config.yaml
num_hidden_layers: 19
hidden_size: 64
num_attention_heads: 2
num_key_value_heads: 1
head_dim: 32
intermediate_size: 256
vocab_size: 2048
hidden_act: "gelu"
norm: "layernorm"
norm_place: "pre"
norm_eps: 1e-05
positions: "learned+rope"
rope_theta: 10000.0
rope_fraction: 1.0
qk_norm: false
attn_scale: 0.177
bias: "qkv"
tie_word_embeddings: true
parallel_block: true
init: "normal"
init_std_qkv: 0.0712
init_std_o: 0.0115
init_std_up: 0.0712
init_std_down: 0.00577
optimizer: "soap_variant"
learning_rate: 0.00425
lr_mult_up: 0.936
beta1: 0.95
beta2: 0.98
lr_head: 0.00805
max_grad_norm: 1.0
warmup_steps: 200
schedule: "cos"
final_lr_fraction: 0.1
batch_tokens: 16384
max_seq_len: 256
doc_mask: true
train_tokens: 81550000
max_steps: 4978
dataset: "wikipedia_en"
Each number is 500 + 40 x the weight over its row's rms, rounded and kept within 0 to 999. Layers, rows and columns count from 0. Numbers have three digits each. The size before them is the row's rms in percent of the matrix's.

# layer 4 MLP down, 64x256, rms 0.0821, rows 0-63, columns 64-127
098:547510494522534483528489458457481441571490455505572560485506519515555460483526524423398552570450515498473519530458531395522512525491520474584474492495490524459497565556553480511531498505533456
108:500488571523491515472552543522534536458553524478455532452509504508462481514524456559453499456619451524436606497504424515521428540554483536498475538544530586477523481457484417401506442483446546
108:495518499490540462467475491530518498544477530513482462589476546554574521521532475443447514510568590473509559459459486559501548449508482540504522450512451466462494549472566524424539473557459493
093:462525576518500495522484498499490496540562525455523475496425545543519506454492528544495543488521530469486467526507553488449570477480494507472485456489503467487475515519565452509467452522494464
101:442512509493500494506496523486470559519516498493494503502547519538518477454505402544554503456516524500537562598536529454492445521508452540481530503459522497485519451562502493471490446532515521
093:505476490505547513446477497529506597515493546494498513479473501516504492528490420478475406497484492428462577474489508545551524440555469506460458536488462572556512479452498474466388417480495548
093:503441507473521502548514535532506576500505536610532469521477481587473476479514459540516479538466532496559518497481548540520514524443448412523545523439483484506471491460427523579464515534452541
100:531533540486493501444516432512430491525475473525447554494459463499461510498475509452542456475458547482496451488551528401523532517518504509473456486476474459476520545533495532557534515472521507
098:467503497494515562511468510411465526501458535473494517461501547449508515482447572489578476539423471444508490513495515569592489419454482492490508505548504589508469445425503515508538456453524493
096:534505505449472547557406503453539517465481545504471488535473534499401446523530515510536537547499547540500490492479462561446418465480540432478450477472514525489513475526506465453507489521479506
103:436518479448479498398497502497448512448449527532501485525558498546508520480547525498485543494486504464551526538413453518511471537487516495449560565549538503457526502570562473419480552473556444
101:518469548494488447499561484496562527440556475637444486529570524484460578570538489549495524512497408502502576488469416506476464480528510516533500448542449535514559503498503426467487518438518463
105:483539514485497427437498441476544479508446519585578532499568478491514443511514556564501542471505437538536497518452511505415455485516450530373524545592482472518560456540558461526555514524552522
105:588428506508532545520439473528545455451566556486446483516532470441487415543480493491515485544540585444536558429488457513477492516495499514534556496574550508467479477483420566507481509481421562
089:536439493476539550430527457530451503493453457522456502505501495466481444481455486475549546557505568493474523510413469510521528439506467488482486479547535503582417473529521465490529567482486511
100:529491538447527482570523535457545498476564514567583520508586513584564525506494448463502529482534514487515570454507518534429573489541453487573552482449383453471517516509451505399491517522469453
101:523567574538491450492521569542462516467477475489539511506472447503521510513466450495528496489463510557471549492491545477491527536472500556503539490453479458526479489525540553558578532551529468
104:527454513516583427519572538537457445467458504421493430474485628510520466545575454479482491505482563506444502499580456534501570508425568502515489496428535444495536411507465542502509533466481563
095:447497546514541465540521530508484516474469492501466540498566481503505515457518460490478544538506498574493503508528509493558486503463499443484469506503499486481515561472504560530493524439519520
098:541590522519511523509553510544484497472535539541511508475472499525476486511450499470441531508511444566547537514511452459476451557581504566461471508480460558588483552521461526522542458449490500
105:463482468579489435512488551478517501531435565473488563457522528511430506509544519469408496438521453481496497528478578535486459433529454507469550526501529499453576566461496469510499436542543593
099:498466570489508492456529492457471451535447484498540489511531514511532508539455463476496464553544554472583581524500500405525477465530465517442505473532546516491511469420500542517505491527487421
102:543495482503550475509491488490507482504523437529501428462570476469520526504515487558479511467572503550494471499513466453494540475448496564484500534417544508529514603503502522486541533476428538
089:513491493507559529538477531551558510435489490463542475468489577523472494496429512504557480520489526520429514525481504491481501484504545466506476461507535490531501539485538496537529552458487567
110:378552483526483476504493500492465518499518491475489480475459504557495543452452481519489495604495509530522557513480454494499484426482479564546528487463510508495501552554470484452518544492531513
095:572487372454533474478501492524459500564436506497503455481538422505483565501508485548509560497450547481472507493478463525480506513554545466513518457515474476567582508436412482475537481489440566
104:455485524482470560551546488457479502553500490537498492475542467522543575538472435438501454534455504437490447489543510494507438533511512468522494519531562459504374523508513499541490435530538505
096:518493528523483526463529482516536501517413469524458441549479506496485565512553510466465497536454539554488466461421522528508478460514440485501450474477578582500558523540441487539547518499557499
101:528514488481490557512552511470452554465415510514468473486470542526547465511502498466511475477449465521584461520439448521476453425473410480500550602491501462502481451502522486440555460526455477
097:562554503432516506498497473508527503471471522474504484550486465442476454494529463391474448506502511446486509449453523470553500455548429519487505458451473423549550440458517437470485521451521516
099:496487524574473480480444570491500507512479457465553536554489471474471537421491473476526522428472469481539452464494523473553496436524500498464520554532441488478489546499487500453475524482523487
101:519492446430582579521517472502481503494497550561541458480431442515456473545498508486555495515532488575526541476449472507490531509516590534434605564456497527501451577520542550450431547486486549
102:482424480531493578508471479560521499555538452529499465435523454557526513437549485506469509460486498467528460535503465520516470472447451440518536510518479555450518517448576522509539471459514509
096:526490544517560563476505541467487519499507589505555492501567534527459466432483474482567453497495510530501486394499467453473507473442549558525490516449475464455460490526518491481438536469425487
094:566500492475544484552537511555448509461436419467495490563540473530450472539470432432494529492572495538431487444526423444432503413507503468524391473523507446565501441529441508503474494496509531
092:571526518445468454454494517545447514435526467504519510553549531480485495476497521528521532505532507523560501474443466550476518511426533575520562568520496468510551446470401530449527561539511603
100:513451441549500486460444545511421521613441447510526484482496529448510525583478441431440455488462589474490542445552508450498548413440464468538552489503509513394554424486566479452554456445519511
094:555514535524522390437476425436576436441464497522472512535542549546506528489525451475417478489482475474485503444565450524493502494559517496522451485557574511498559527433464540458495511564466467
105:546580397517571481476528478501492415477510476502428512591437542497448509523575475494482479516549563559470565501518552520460457417592487521466522456483518451442544471522499402547525522507537500
101:444497553456495451601534471500495486599517421431488465478509482479429543573467576432484547491519506505475480463477475424535515496531480491547463528465491528465585496471527473465401490472557563
098:456477577482518545505477424500472576487482616525443554537551481478507544527468520555527477488487480519539582451485502494523518439442507439515510487463492564490490526516436454498587572479495475
098:594403508542444510520512491503448520467460458426506500449456417509523508532498465506477524485476473542568524453413547416517489472500500506536475505497488456462518567502450481456543423510569528
100:524516502453543532548594446547609511503493523578524529459528542473521527523503522489496475515512578470477525542570443517434534558457551484531542521464529541479528391535516542581466546497498513
106:508497494452560510496466470527536476534445460463521406474470505517529449426496534484506451509490481515485445534518452457470457565442587451455572476499458524438505448460522495487414496504500500
101:427555539572476527471571409538478535548465495451451441517426455473456506453411464567492466539527568509530551516483509533481424481459484505425572486560489498547529559465514543546555480429444509
102:499572538498508521407518549465533514575515521505462466611451436569470483487503573519501544499492587575527451593464486447462471541462487530515497476497528546490426471462479582561511525523525524
096:560505542491592506573519433498499561493513505490443529506415499440546511473496449524452433519480452569503504467437407542499485494461478468538433489507522531509579478546460482507515483504491485
110:466473440418520535477460500460429485560567511432459428481505534487476487521536449473562432473476530527501473501457543488516511498462511538540506450496487529434500534501457448458506520508456514
094:440532519466544524484551507466524497467495504433460498493555619488585506500479486474455490509501497502532446470442461454519596440524538536504511560526491530545480495506485483439466466558469514
098:517535480505456533595456467473538533528572510509486481547410515503534473538532478439507529564478533458475472488479505510462553518527530548538502445446523539495505545495496487470380499580552519
100:529512478552492498440508507529443461451485552525446546511554503502451419523445502538535559504529509480525538478556480513505512483538582547546511595528470445507520473470516442507518571470520538
101:475476567485547504432504493600456458466460496594547521460504514455497538448501528529498493496517507556432507523428493509469481460475571582494469521520544522551476465551507537463556482476467547
103:518485514611476559515475539570492573440405526468494476440491461509495457505485504448520513521457494531483485525537480469490539522512514530542531511436416516512504522502479417496488529488482525
099:526471477521504458528505453512449408432618486459457482581525487504536352511516514476446480539500484523490530478451503479525490495504474491542521501419465517427551487537444562488522521523454571
104:478509483533507478449435501521495517421376472476474463450558462520480545462504507518445530460543546541457489530468441504507458522408516489539523468535497442431461478463481461515449460551469565
103:483506493498502553509527494490502529456500508478520386562478494480527466436494473457466566480476426540498519479507455575481543437538511495539490506484504560474505503528468453437556515509461438
100:477546503555453539562514449468510522515475544566419552534452485525513513486479496520572476534466473565475424546437518490385539401531486540454471544410501420524512528478514517490507437518534477
100:473536559471500437483517455470428515483584492511534528462447457437460524509470509518545485563441516475503585488499484527442560531526458447484560539434576544497488573501490475502498533490487554
099:403500525520482452452507512508468449496465479511464465486527538456537537522545518446484507464474561496480487526490535556566452549445519507510451496454419584432536493501516551565549521417486530
111:472564488517483507496517445479508497462516467464483501506529541549490514538448530536549526525498485497492462555497513527598521479528505560491511457519531581493490492557509535480456461502502556
101:544580550526550478495508467430448461515519516482480508497533555439476498466442510474490447524476446540561508418485491543441538429474510531495472533527485478574514469469421440541547493539538520
094:507528511523520563449447518484493502527518513471442530497506534533549463507429518505467402528409571476560513527445522499477439481482528496514453546493486463396536465511457489564467506517497500
103:541477605524501506498492448447552464430461523526461460509480496523410453509452520544515419435419510505506492490457517503571515484526466514492527556542546534427539479518518534495444524473527519
100:454487542477476432521452545498408476506568476490453525484479527453469592436547517467492524511528528515456543538497497481571444500514488475523508541491560537486491511523442522477518495456527459